Weights of a small transformer language model.
Architecture: learned positions, tied embeddings.
Training: a variant of SOAP for these matrices, 727M tokens, 2773 steps.
Each number is 500 + 50 x the weight over the matrix's rms, rounded and kept within 0 to 999. Layers, rows and columns count from 0. Numbers have three digits each.

# layer 3 attention value, 320x640, rms 0.0435, rows 0-213, columns 0-63
554557558439511499511471532520504496472485482556510392552505457502467442608455540506501530522536457428519491459483472454507497529490500478430481509516459496450633616557511531530479516420545402
570482567476473538576506445493439429516516518478435542502517436567497508503614455482480521429559471441524513522549478479480445489492532532501434565488383504506549535535511434491548512517449414
586511569487515466518543493498572550571519449517541554473490474473602540541475499493479448415388549514545440552533480532482529524393609548545472461538571538470493501408498529490465511496500505
490481475437478525426485516490526478569536529450516462500474479408461610484574486484502505421492444424494447499501468490555540540519553500505485561549502565521497475508482518518546513569477469
528565557485534513538496524485511432473405448591499539508496477543452408480468524543544450509494564530520491441480566500499564445504442482521412458451433474501512475469551490469513520498569505
469495529381399556551503514484474539537453571445528530445504424496527459513500494507478459485555524562554471514506550459494557494414467454493538565481498436478543468514531480438497415487544532
460538567492456496514546503491521557482512498525545464463505524501455486487459540543483541525510514499532492549530467565545516526459502511508478415422510384433602525469531519516532558543525505
499506507612515534505479554514539502455380469445531535494490572468478481464427498513462579497546495467437535485531470511437520518453502576519485437444442497520496568433503518486449469505474477
527512494484538473515407407511517485550508490428482517412534437508505496434486458509559453519547494463473487478529461520506414487482501485469515490487461527414488548565510444480557440555588505
511493569462585496458543482470462557476526497410527582427453473471493504528527563450630533529517540557440505524382507479490547516493530440499479416517475537549469468517441534495451496472493530
510451472492499489551527471471425545493551511512576461485584531442490469588406485529513594558475504494514450473427436500532499569515517481482433570469516486498532489482518484495514518445517480
501473502538571477527486487450478530525446514457536518430524514537533467498480471520410480535544595530481479466492468508490472484509520488476529481525520449545450457550457511554414579496419520
525498485501575447461468506529500520482550538534551510481503487471445522486483532412495419539548515472442514511503456482424493550456508514462535496468529495433583502543487497511451569456468566
478565439525503478501455497455478463496510526509486458558498548500527460505521507449482475490466450533505570491450510595494554504538481466571514490495480580520507556452513448504533433505563474
505493553460539486482489490576458527495524526526460469484475559543462580507472462515475528507555480454509466497480516486447543519524490510535507466488483548547502542463506499524485480492529531
470519499487503543500438496469522494437484482479553514455495523470501477564526509436533491560452515530482496504433505503415560444522537484470525437462487472469543522418436523463533484474513517
493457467519466470410480503457537530486427472440495537518512494464450558495448454458585538542509490507463539505529492536500512405485461506490555495473505483438493504536526533455504543512605477
499488485515500471457544414474522561567515521444548572454479440524498451462528548527491464527443446570452491453523525481464524532531498522460528508458485534555529491602503484614454448433462532
530511448484467528440445454530473437513510391468513553512520486575493422490480437505477588504560488572532492537541475466462492528489485527468495458495499559543450493426521478461391461522440479
498539509570553541535486441558518514518563483503503455547480522476530499553537449520494466479562535471513507515497475493455540580511546489507492473445450460519523505432515513531565536567496467
515483513453565502518445525549473536516547468566523473495537489447474471487525485451429493537428504501485571449483540499454465502525490567501517446500518489501524548462472500526472500506481464
487453442495479417406480533532538531475504470491528496457548484543441574526444496448475532593446549521464467482509523505449571554514601496501474485554591534514503519497485555483558414563578439
486566554518461473439499547551467552503514550449456577519454477503465532547464566506458595543466482448531592509495465539434560489482456479550438532415517498501426491553543467452445483456532468
479489544525521524532517489524498525453513539523592447472553419481417596449496406554474421487488576521514495456478608542537548484518495489449511425482469519494527496474444537454484470473556526
513536523446483481529487516578564474497513528493467539545548534498486521508469516506484483508542562481577546557490500523545491502451398453459496538423515457438481502503453519475498555480475506
493524569503542523549496512531438470443531520597496556571534537476453537420342468486530521459502512431473561516464488460476475539507426484493428515415484540502458471513500483520451419489447520
457463508484496531505533466473432502521571511535580487517459558398410474578548476505506549482485545545469475507493504555546517572568520476477500526547531535533515487488447438505490481516500517
468468495510463540449478414443531627505518496575468458525520563506514511376553506464528525536538446525531488589565519456568437526477500453535472577491522446542552539424461459565528461505485491
430487507467487509513506456566453548505510546351442535470492490470531506421507462490450475491464501473469522425538535487455537539538411535467474438492479483502533538473494496491416427542533481
470567494552521529469460482476494486525459458521473470542448468497525508473463343539544540415534540528432573500504516482445545521427525560509525479496453435537419519500537478486489517458463592
464562485467496496507490459464553532510524491471514528539479484514512477388461511499566569453526587514458505517458478529467451533433533536405474507425489495568453422568448497493557571499410406
493454490442464479504468488453438507471508498455552545448501462504478461518584532450475514510542559602537463526473464523492519468610522516503438518508418490424473487495502506400487473534536543
432527473527525515568497502456500475476473534485457531465512471527459440505529515537475529444497495531553457485530462535554469476482446546479493547426518527499522430501535541416544486494439456
492551522449511489478500513485461490585482511491532517449483539536507506543484463527483572498428498476541491383367566444531463487521524456573492476518524539499484393466543500479471533442465485
467441481442463482497503439541481478491458566569446464459468510474504503483544475568514527533405494449473489547557479543495483569569386511502493501509574513477458411545530503448543517554523433
538534464564499498556485450465426411489452587526466532428504423455568509518503458491494501514600483490488500468384509565499467422529487501491463516496537569479499496452489460523517493453512508
513446449476516477457498497497462521500502417533469503483458505464578466517568442480522517528532464470492532611494554475519446533420494525563513527565466428568468430474545484440509495518552493
456483460506529459585524514532512445468514437485468557567492476486445492483593519499467480552474463542552498469563557495459492482521483556529501442453469415457525531429547485458575470501535574
490475509495535532453455528588550481474430496493492483577529490596509528532557513407479462447518483520504461463488411560473477473513501510456424526493534482500464460503516470480573532456466542
496469481454473474504475492537504500438492515463488491510491409480452445493437446500516480436505535510572529470475496512497491489472487536474497540446511404502518472508519465463516517442531480
534423509500586543481498573530466483448489485447471527509545455463491483547466454565556489435536509495439539440498520424583494495494477552487506601489495626604514542508464566465457473512481511
456475487465527529521507511439446523480458540523422483419493530485491519559548553505517445483518481526487494447517506574470425498556450496503485401529540479489499536518514520586523415498557485
499477529532452569427515489451469459510508503622496483475519540503466486466442522452487407454510525439509450509545513514532494499488467563559474491497555512418564478518521465548522450513496453
572453559452525527572457457543539498550540491443479521516454529521523505454484542510480503494547552531520457497574472494504554488562549524446543459503510506579417487570411508575468433488526446
454451498488536512419481430523536510445510450473483387521496549501563496493522520502570491537480485554547501502598463512499507475517544513508595432490511510499452463485515469445525497514536427
514480477543507488572473514443545476509550494488533447515533460476496506515524481463491507447475615512557491437533501463495459441455518443456475520536454476522501462444517448455528492523483494
497455514544516544523456524505444571476476465474538560455562580480532553577476567515539535508458440478486529484440507575487502476518521503517540466549506574510378489486511510504550418527560449
467501472508461476461552451456513461474543542515528438554520465430442514461426514524518568540454503501473507535492500498491536514562397431502486528527541478478489485493445474502498446483447534
536404487609523449518519537486490537548555513501542552514549419574450529481481455481548511528525506486505559476542444460434544503448410516497474505453533521467518524542419526569470551439425452
523506479496522550475502503478507544449505485500490492536558482556572451526470486525483455503419520506461525468517498425500517523414428530477523472508580551471425484515488456584513543493508553
459534485498596454448556495499582463544497510559472459501450480520473506470490503464492533517497587519525484542499471491563531464495525514396524447445545510426434498446547553478545529590478517
473460480520501561506483528470468499468543546495472516512479433532506552478510489525486468570476388406518511512569538484560567450456503457588499490494493500551517530490463426398490470495456419
486594482604535457508542482501480533482452560479516489534480507423488489431565510530484524466501484468492501491518445442396590464515487564498474511456524463473560488476447466550513515484527475
547488525476599478455501461444479519482488435506509466468457496470482444552468517568531518446496426467383474477520479565470501546497514516469524569489458475521507495437507540499448511545496488
499437456520542496537506498568481565534483479502441476573524475581469445458509462476496432579491488536416478539520541536539571532592569542499567495466504439486484453539498529480522475489512487
519496510624533526467491440503461477557507443480470461491513485512384537451554492422399523493539475523497509376515543505517504487505483484505484548543483500562489493489549493437482434414459440
516533409500454513462465459462487444418497606458496537481505451480511543483498530480511425448500519459515512579501474469489531506535515557547526460511526538571558476455426486424469476554525540
493547486542426526488578387482487531523496515431559464557560427497499469561462598534446506434517481520493489429493473439514493498528513527510406574517430510513459481443485470464496456452447450
518484471491516504510519491484516546523478427570612451592496494493514518479485535525460505502536490472497531455465485450534535521432559553511509580512521484549486435393417519519594522531451538
439524556501618439504525492578544507538445541560498408493520513480452478515582507503455476556555467561507392509533499519495483468476479491476512401541521521470475576500527528515506532476473474
479478495501499495527458482399484498523516480480545491508515499477453494569523475507541556466507494553529453450507526475551517514535512569483490561528436510483470419467539475489480533413432516
500434518502491513516549514415535519511526512522537509481534460501483444479472518526512495598387517553498526527445501487491396525478442521544552442522514442487530536520560455500516554506496555
548489473529482469496505526410505535497470550502481543480551549492490531420495512536476495496474416538464507454546438441466480450504485531511495444639509539545471505509496521466460539508488506
466437488445548437583506536555591455444579493587486495535518540489449485515431551488426609477521427507535522563437428438468592594524492528492456511514504483482543509480507560434448500407453544
577411582504514539510446532462565483521565529440492530553467505514443443507526434491530453521539441527512561564449543470519570505458540446375393556454479476575539530531465562550543523468457482
478524503444474493457557447568547545486504452524525510469433476470501497505510568463577425512572457480513508542424514504550479463546464425539587508541502521410472584513502549458489469443481460
447507515522479584471417507521454473469506507542551576453493484390539483483510504534367568536363621475508550465520418489511448512518454547534425560460478568506534504453559477375417519467463497
445535474453451507557538537573556515476528479492527556461554558565463526571500507484588511467517555515527563451505496515537408468563503455564450521634480537442523540519474497506495548490433487
506517365471606448650556509494485467430417384511534510526518436561434430441541428510436567444483466523548526528524431565480497455485559485444458475468465458555472504458542518526492420511537434
491439460495523505484504537599570548524547427514499560407585547446518451446453428501478492504534475552473448506525548487537620494410536415504473528491527562492536452406520468517442618520438425
565566532570541477549427507547460486500495564494468488533400509516485461419448545563535513480571554500511518464516559539405469411474456518499497520518550545499437535425319502486505553536513485
476542511512574544582456489496463399535472549547537488495531498545532571530413405506574522487557533523434487437538503449510409518553560378348460545478480437510478420481496551538470493502487391
529558471562470560495509405467491462602484466485513590585499553558551462543573486436480520567445539594516539418431424493408473395496453515475502635638443608544667447390532453523445537444519551
499525505567423512513510566480586558555512460419405485506465496573359430468500482499549479544593493412486516447426501574532418501558558486566474542489519478497462548513553573565504554598458604
429497445479526538408535555555428449575495463544607519470493461451413476426432539508518387542408496458514475485526502516494499473458446537418532569580460469514466493412571614502487525459483575
563472599592537481529476516485518558484480629454457435474515541522483502471577476598407433609480479521490430424439586468567527488427471498445557449453497469535463593544510493436504503466512487
506610597551487402501520478451429488487411462525492423496464467530546518491497534551507513461463457487401487450443492534460511459431521530522480489509455384516468473506500486588425569449504473
513538575473538442485537491526510541527458436493534468448414419524570498463535438505459471398467525425411502483537536511574450420484490458395544477470550477441520513432549543501454532483452506
436453509446577520497514395537610545567543541470462550473548583521481505575399501592616634433461464504650598503449518431493535470599524488598488508359521514462491541484495439429503554470492557
464519538470526491530489474500569544429552492483593493542375492582554511445463420522537530448478493620521510491554572455484539520568521572420517484560526458510527470509491487483548459482546494
609522481465491567446491457479531536536497450533577590637584491468489570491537552619478416505442542468562555565515469498499459510454427565413500574497575498592482507551534434526528496531519455
582513379501477541537533467607576371424531517421480488538537549445426451521425530533477497488486447501499522460453485447555454559376522419440552471449495509549459484441578555475513390487518549
506529372481464519439478578491480527494495527444442543542539531510548563458479513510446495523506523522501531615506484506556495498563577419550548576440474522476394520586546474408466625471438515
493596554549589450473522514507521581468442544499504435542531544478563508544539471528523512604532497563401478631437470551555538548446612492570498466461406584594501525395395482444539494398550440
523522544442477481479477512432512480507586565487561605441491594489434502498472497492483540445455467548498528460444533558437494539441471535485592414442502569445489542588492640440585448463526433
528512557495502459464572515496466440559510480479514420455518464536501471464575545539548565592483545441478456430469503488510566483391516453499499563503444541513424477474499538493475502466520490
513478498543502560569582490441556432531520486518437485535568493609467536528482501524501491487475463556364442431434472509513440469588556467494533501504476451498467457566471492554538487575412560
513498327435519539492609536491475472474513452456494461438410486437454551561383482518529448387462544465558428488482510490508523479456467505535482576511521530611462476557449463481462513506500443
460513498445470511431479468457452467560507467518446471484487512611497437498495604538457474485526611512486473458531467555444516481574419509487537459485484506460550515538494482482544532412557512
607435470471536530549522481449486478559544510509428526486496551475526484503470543477482508475464528505510606566464435510466541533445575534578463467404592425439459468564617467515495508459615521
507531487554431493479537479548457486434511490550490506395470528563497500507600521527513500435467501502441432523522450430598524634530555537444538569419448476499514565568511521477398536423491507
545447537542517533465493369399593468508582473476500478360471535614563482416487606497573458514594487444489529456534439561525500475519413449511551488552458443525619549496584482366471417514511545
388462549528446446464489579414475509473478502535418521516512522495545566381541446525476462498493455487553410492478495455593532395435391486488563544505529514472453406517519518502486560492446427
525453561480566560498442496542549517510578496459487516434571509494437537555483611444532524554502459414428596485449466502514495543494504481390489500395477493483517511489388659530474451526549407
527537489543460468507444498500577538560457521492464570528533549512540523485510469516509470475410479539485525383477559557452540476534465509524510514482506479435461482489538447514552523512523505
507519580559556465426471465482436541556540474456579517559416449526448433608536490546550454446459494516505573592448498482525504611508578423535523462506537506504450460514471559486485415520556409
574389541464526466442532455407585586511442519494485526448436535433506510521451489427492474578467588487436517438566474607508539527458510496440538497519538503584407588570430471529481490615485463
452595467509524510476472484570511505434484512518519455552553489446499527451464460524505533519507601590504477489448507444489480461498537527456520550522392430453438477423453552550518493496468571
518492539433554530505473421428468499375553540473439438467538533510543501568490547470499546419512399521501402506540442526431496534445584617493578478522561532486599457494408527425467382472541573
549579469570498525464590485532572532420471533476444479466430619608516544432458420561567446565444507534535478439379461626539479440557492534459544479552493531633535509468520523498450518523506542
496486544508497521433457588473452545499478535513574598582508458512499454549556505496404559496518521571419469472547529500487486487539491412470463439571543454479453509442448458584484479518586512
390444531518580536487513512466517495426457473514468612554522527523586554607473485572561449581497489535533528397500615543449458509468526539595481532564500490518493521463522484507526507489354452
477592487473511485542496432567481448445549543455452491434478547413466481570497513523494496502450478542451403575481554572509530412543461445482439426402507544462573504572518552494576449525412567
502494486451515488497558428476492541486511464514445543464499548515550371564518538505486520548491479524558507457588444481475519522510490596518492545466475409519468551428553515517530434556518508
504516497458526473558585535425483452531453496396407565528450498496540502491577564416552467517463518501527565600436560534492589516498549515436445516480494464533513547561518399495453416503486488
492556434441536419575448394354434481500501444407583481498607477504540489470523507527416447371415526498450530522458518517483488426482519475500437525536445567413627468475461542504365549500528496
579455457532520623453481551519545511479418488519552530563535525507538477545474453506465447471436478516560402574529490483527478563542497453500496532359513514540468489427576560528494473431565502
561471495364499554535490504524458475430514509512586445442475615589418485459556554495420374488497506513420431549498505517482537519541560576457553468526458487551467492454575506418576524505457463
475516581456508495444531558441418495447481469468499538464477520497563479514482573513525450391581411485535502454527485466462505586553511467549423477497432469449602491519472480613530525539493451
415489449456435482496465505570492488459446457436586485504554549542462505520465472525479489414533444558436528643505547512452525438526535512514399532530527466429559438539519498475455545453497597
550491460536495451480482593497483461474503462439469513478504474609436498515515468493478432457488461430602488555441502477452560574472463467432495420534572517472529462498489419537508484508587461
474475497524461522508551502568513597527567470592494446551463583485565494448467537539488491480620433489477448560478595461422434493580527498541498546494485502475506449562465524486518504423439504
463460398481578497479516592513517525541613496491440508577503459466454474469582505515443590549542499472442450530545437515530481423574631466596540520482523540526439495464502438474404436546491494
534432507525393567536435413436515519469585464514468526430402457544610481465472456482626454622508484549458377543528440445484502489550650501534513577501438350476535525545401497469387579386513519
430477567486466483559521510549518476411456538434456449493503522494470418473505511537524537532446525502475557471410504512495473510487518564535511510549570485491455470502543486474540528555506517
521477528508487521522535480499480541576470486463451519563531566518494566402534427442497467462514509510543497560553582481541432471595536500487511518412434511472553506505520585482496560452385508
515526542441616523419367524533501525477542528494568474573397552478474456386521446418444561547425518512502512538366476517546578384486537562519505453475419461464447502510482461545451484437465483
386545608564545342508535549489463536521473499493407557485500483531519487559579465465480456444557490476518529407486493576474505554445525489411472519561574473547493440553467545497528533515548525
564509459524504510519431493583449452519504447454517529565562487507441509522467416488512504450527447500496591565534505478531487469586521406539510563428504495487459486437492477506511515603457479
517516567503498531453540565454604542491491510440480549491472518460471447438396429512476496521587518556460438551565488621401448472567626484493529444598463465465510505424480539498464492495466450
535460599528471526456522484509519558568447483458491463511398464378535434507437494421467477457526542468467525529447588501460384492462513509433455443536502563499444548415514554495523538566586545
462475557437565527465462469460521493534572539586586464599483388535544543435567435468452508600556471488515549434405528471447575428462516470589608500509456452536559478439590505501557551511435573
493585469426588487575479538531428509494509465502529549511585519407442422444425470410511491502430614532457524441476524506463486625500502519510515507565444547460492489516498530383545465506498466
485472476397540543472407463477470489529529540475525466580489467487500531460556443502360529478407512475526513468456477424409553571564447452549526534501533510489517404469578450553441507522510553
436530400467538440463459564496484479528481499505458455449437534435507542512478422501461435456512519410478536500508528323561573540577446536564503492519406487634561418564534496496540456551458511
546533518462505480456495442437521476436568540526461589467571425542515498480523597496552552523450472486486602556355539478477477537563534569535444493450489517496514532458583517476530446495470481
488464586448506548540388414433483561459516427517449551528457511442520441603532496490548515380514439496444560526529499509457540447486541516546489583461453449643521506430500599521428545370504464
518539445466419469446529432424443534554339536480518499515470480483516513505502432449525552452588507501427557538501403437543570567574503419468528602495437480525476528479551499522467574483504424
492392510548469474446481440469508490555422626504510434512419546500427400458440461457535505566447398490467484355533460532460528492508535509432531622575472616474404511435500467477435399395499546
487524526496472466519476588491458490540532477486431542549561470428624540567503504471467500562502562544479456540434500558576517489572557612468540487429483517543539527491510518623463489494570471
533479450550454489548459563438493405529466495528474430496363429400419508446530598545467481432529542457530468437500354555471507562541644430547501478553489522416604455341551472407447445507506574
523446459382562483566525453553486437530582453572484575532602527498461450390438453566545545454475448550575382484423493469502482517532631466505473515549444500448431510452571458504466420486461541
570486511543281459408538490478488510462474558483491457527549594593488391514403426520515564498561545440486423532369465564515407445555541472435484443568422508406497444531487499589542479505605472
405510491511515535583451581471509564546432552578472524550532569486494534526562589497444533536486524531402560566473475626585517564538435522456516610520597477473571466593502510443509454538481416
533570503507537489507503433490532492423455416536465483583351475486477432519584450544454505529490432418438431510419507507391472543506539405507521538456610470490593536550563404416561382590511349
382473528467493502496556484479557498532388571579467422533515525475523548476480531445436491513493509519544490477521554430434396480420509498582508688553467441499568427519499475391502517501563533
481491534451563513567466465472473413516458418487511538518418439444592631470459494475403589498490573485535629476512575480458401559554532410518532535459557512533479466493337458513513483487572481
562473496468453525414621507472490591584507506548550460475520533408505534514434490536519448494518555541502421482431474531438494427450575442644501420493526549549513441503499565595492484535477495
528561463535479484501531426595560492600419479492514464478491538545403548543359466514406536528567522477380455453537430462454536482507489465466550358417544409432470436462500386412590498560535512
569445499446376402489442558618602509384367597510465497496501609516517431455550476424417500470517546474471503546528467454544501391459517422439418466434572475479500543495617473473597469515526487
604541519490586492520476658524454456504547500494475456462572475479414492502456495517505591536426497610519470550514487503535431481436400561520457514600452527471398511505441455519497557470462549
531562435402410555501447550541470543525530560545621608517584455582444508499421614470448496515493384497475419591452495495418403490403472481509494429540467540510488467443531490501457530492474492
515603446524580522493498459577418446536456529497557524510450629520555520487497479513518617425502551562536424399585470542566523392443550565449473497497511505634508470498533459537433460486519567
525435523552479484529454557484503471460545389534456525521510449518505529567499361510445472506552552521437520577471585522471556452439536523513470483507490475534481434541480571463486460597497515
440560506465432490444474486445508569577389463573609523463575580439547402450463570544451424533528579348491504623506407514443529571544585447504553561571585517565530380516518496520513541507395458
491327469506539506551536450445583444488480639444457471542353561532436559400645478563537540464333618514589449536573438485543483480503508522497427603654512429495387463541586420377429428542506489
534451533487406422531549589466470434544462523579567444550541444402512473531458485561558440491492452588468511363406486524512577539603377621478491605449479552442432506515514406475548526613591551
466343544598509529494446457529388463427553555464382601472432486515507494517469440510474375619579497529643444524488501482438514367516516554513469388477507503515500536494468544526466543595498443
462517353455545483499564549541485587464523455496514531525517480557505471424603552561602511437407574504497456511460431552493480473398467537463425526501527455447541431408506450413489449514551428
533551537506514544527496632584496505380452442526469500507543436522582507532606462480502490523556362406457587511555516412548616615541505459505488498632500528520467536481482519562478506359537517
411577444505452524476504468534508618441522547452599423538454541512525444408483506510553543396556542459503430509490414554516466455485444464631519453458488442568603410571593513505498448600556548
534505546477453354464508315443529375695483475436444400527515491503520528469491567454524412444549562518559458423495550494470582447509586417585419519548478526506458613521365542613592433456587465
404529536563449480537478484424416558612547416492473510454513422417597501452516393520634542459390532524483458543521551501477483535433391531459438441485453543496524506630633564500518517509446512
472465526544533418452467444437474557424586517537549512481446532420579542503405506491454422443606440543632533426488503550596574486422487577496583414584467567562473392557465440461432530537448628
522531544490431605545525398533586512532540584583484488567504576501530518545451490451458469540445485548575474497428459515466427583464515557560522592566561530513509616511492576537461465540504442
425467616564544486586537551552375570550471561470549487678481585472466589535556539529431460502509502514462516466617667484444480559502558596589471560588415588549461534531502432446589506487448487
498565599500565501518472550498455585416513560499423463481489491510523516513491520459439461545528461412564582456534500515477462556479572446558555454496478411408518580413507446608476438526639482
519481465538481536542427420582573454548635487428394504527501523577478457609489510459498487601473544528387459550485451448458500452530653448422481495445410447459563593481339515581582560516551504
467472395494496501484491595538503519392394549424595368679563431523451651445583553516457477463559526556535522563489430464512579518461401523469416404489404437444513574461489413477468493543609388
406530539442506577448511504533562541440406500488457491518531427571512608383497632537504440617491397497454354582497589516516477507532473456601499567551464474598468539451506472493469522452522448
442530453530486466504440440495481552482492506469532539515478482446459619526596546480503519498530430451484503487518435473481492493544417523433467538435593427485527589616586471621535526462545565
597575473426472448496504506417514493478558458443489471500426527526391416525488473589571568509475507450421436479400432435429391491450482557548486546457589498447574389460599535465507552558531637
427470504519425518512416506588482440365484476509386565532560579459445439536605580418454586464490498569482432453565550503493382430507408527511515495379521514423510531535585513595504411630549369
571526469393631564528586546493601496612577517536541515504489510352500523374522516464587437476450465512447345490516482496625533500535507378581580579508529531498527491376550568673579461536469481
573480623513572541547538510506545546491435433477517588471550428552524580556524580473449419546462574483477521639477454472424450495473570416524496499515517509500481602498527435559576543517449626
519458539497502532470454662523567522415497547612524467415398458477726489591558556526564493491518440364666513529453462558491522562512479590421455551495427566491425441549582462540470523429488436
597465358585498403501574500489504649364544462521464479500553518536510504607569418572530459455523575584497511547559506521538482459562446544508578453506582547556555489461514506453507404484360583
576497536620466463528531493614498602466560495568517482428521531470536545454369365518571485502555469463482551462553554593511579443496495500529555489498575521500457395468524494581521548432415611
364524451470501505484487702547522412521411496560563575506502403498508547490496578474368545528434439442468502550525520453500553461445440513452460516534421513426484475465508505432474448604402509
528604546493444488448468439474523415580384322498455484503525487543444414482524497535640552451520464640516461499513528439434452486534469494544651487470489478454456516440537433593438520575500476
442590407441458423455595426613472494506515492423497463527600501549526417525509504569550510523461564447476465477381423498515513629470519557492452557392408420568447504508554573523469454493426458
442637512465469399351458437453333504530540471476520429497467401526468594521345560591559458494551536661537533583573559480494439565450475556422480529482589514514554558499451403533458490423513495
531394528505438538429419495530589559470474526535567489514556407540507579581543534436460595592538535474511506491505472421449482535409474560477463317553456542524533534459395488509527468567518414
543523514599521515471528507484459532437507550576447619439425448561628561629452423494485430522472528523632482494641556536592496468565565487526503486543405575505400589433571557555518494456525524
527419402484563493612468542423526510542444543544593428480481592534469448404524476477561441407350587558503422547394508565513490435478381445541433524392464418441399389540482545626547549499484521
456499430467435464574475481498506495512533430474538518480555597500574494530476506502421464469483507504520498400518515578495488478493505557599542501581461473419467490470429506533520510479541538
584432421515324484524439460512482579522551548485459590514416497397505452475582495532474425554437613418447503472511494431492511469470508391483508489467500560470578447507430539492500417382485619
445505432568494450518560502431391544430641577546661534470534448468478413486549500408508506473476588501518504564518500458418529506489399417439436436549383554550473349453564512599460582444581488
695503518457508479487462590486640508612588589474557543522435481481501520678480444461494595537606524392462603506482539555527433469475484366486575437427508463562521458584504484572458509518477467
518547516514613567471551543506459556576531536446536534473532418589530468571522467498578504434456520514503543480506432543516542518461464429508533526502519529370426452530403514504542532475462523
559505535548442602557487581545504473411485534454432564511523460432480449529474522447536521547458486452481481522347495444440484549476507469554499584492504568422590576490549453480508453489481474
501586515541507523453443482560591541532482368611454413590459470505481473562379426522494445399549394570442472440499498550527388425497522518538527499515451458536406528528459535461428477572529536
457550512567484452501413547520448576526594442458461609530483440482604491472452526476505638532440448511443574432438552563418524452530493457511444428547455425514461533447412505599584557436495589
550545426509453464586583574462571553464609489587520582517454517549498473513475475432501365360468443507546553476625534576580501418518519442534525440556454564523535472532489518485537607500540460
536546485447527520449507587514503556481516504476588461503619464488439325420436437571485545427512507447419421458459535510513500457571467506586476599519483439494551471523485558486524445556496519
429535540488527577532534494508457524487482566350578567421530602415551564521427572558447507532565516540428407548391489380596590438489447582462517498482537487464494467463510486352386500476652511
480402511451526428588520402524514507510508487587476448534492334469489443433542550489477492471538539533435562448558560545531536447481432554395446630561527508426435414540511436556400474585460517
521574447478497467519500478512524544504470422394544460500461524519541438519450437529541455440547520457550436538458526435515405343487558524612687473486490544604506382600500444426635472549537490
495444453453453605453460573572532598485451430521556450515473524370455586420395438558443400477565558490389536600580536509471415467429456571426615488420555519429595298423353484418603413437467358
486464394588451422500463522399488466578515542375452486436551470508537357451506484532581544510479643573512450534505527514546487455464407441575474479561448487497445514519574571537537511494538441
475470423569554515586604450447510594445391431494521469474548546519531436432504456466534396516433624550469564488597545556447467450369563551508539516470563329477649555606399476567470475518496587
441555638497478517519536538496444584518379583521521433573541399510584384398535571597529536601536506483517497510438554431468613555553508512567458482478521476486550524438499528603528549552464530
519435480447421523448597546460478581524493532424443567541440463460547449484445518465432502438568537564556531490493448616528480551512536484473522474519437517461528498513499472560350557450512537
453443427505486419414366626562557459536426441420437530553445561504535530496550463514582594544516472565544527542499383322534511524509413434498468495515507483499391643541487581473595475434470526
559546507492549484489484586441503495494525528495515451520505455513405542412394558550588482461565418467559505517434574428479461495541530427498465459538549408528514512558411436495429479514504498
486543483433587461445428448449528458519553577523470550457494595494434628558474584565544518513532420451606529480321449534464497612549466417511432569523459465504524506413382479546485493515435415
504534399479399473533522466481508482478431429459411484503459485459530575452398482557479681461399590511435587531528461465500480528424416538503601440436554513530525529439547390482383670500566599
424533514562539479489498559482436463445477418451566419510561481417447457453518467444490427485471580396571484415525576505500443547547582456645432484464460534503429468479496473547477496461456424
556508514574550547509525429582531480520535457471542537457450442464510462563462483495476530436442519620563519506496487556467521601514458468498535473492523560430419501457508436506490478618494467
517528468505608513487415494525438542523434491547442573521575530499534552461485518528406509529427476525552537525459449490516516451406518416515475471588429497547442500577573410511558567570537554
415460374504446497546573498566495476407526489487474543408612457542553484499524464487526519600532526575431485526559567473531429413498465483487496580441451464594506522549560472413425447412514483
554480550465448575481506510610443475520485474413448491454524500488537545485518494521493513445495511534526525491467562491534506638455500453498433518325551549537589478522615378519547588620553405
510486485490452503500437481513614485506535475460489433525477432482444489465454539543504421546444560481496521482508509541552554453423486471428546575514564467596441516514505456510535566455558532
410461516564547448453469398532501602539516500442462465556496449526452504578453530603489507460474550509503551463564511519509408538556448447552462483526397480418597477493452439482444478460491571
566492567577504561514637534485492487486529481452456480584465617489489396466429538545496485483486465456450543497549492521572513541422472520493526455388510501546529414509469428592448528451481528
476480474497603544480494535483565503520571559618507511399432533496412548410532478543484421562641483596481551436550482536501565513570504443504514524564578468520454510505501568536510510383472473
395604497445485579519519484452514469544467556542494522429538586477540449457405507624523572458578450449483520514548493599553502506508414480601437448539470524496487518462610524491542415497522458
472542515601542564471473461385533439505443513507489614422613420579557490488482505451562476449532509469598437592548481540536401544563546519538561450423459468551486475427497544558529484577500433
422514477414541458610608596594373426523506465494518472490496439461497449503483466416471528414404522547414405626504483415395462409433520618418576521554549489559503472454508465638386434432576483
526445469486507505486530527455480549496556489485575465491570558573449461554489498603449485479457598553514492453557513443602530514497566489583402672474437449420547406480462536554495539550546463
430540447563497526462571545574455499510542522489472586517555484519521525536472567495538553479452510512408486458456465532534502516502455448403570510455492474397475517535571554507511447413449468
458553426512557504503529477458526537404540523536534651540493549425444499446391473519441565473514587414474522422564493423505515515528445451484448490519484400583500510473455523574558484404497588
445446486467452434524467513472596422381489486495426495423551563624417547446408518522592527521524520463511525634525664508430436620569508491485516526509506480496538457420432465559531386475503485
534519544533563489436497522484514455470504490487507472601518535376532470489537560550431555541545478480412562568474462554435580577367523562596513475491458432481502428480483391551614507484638601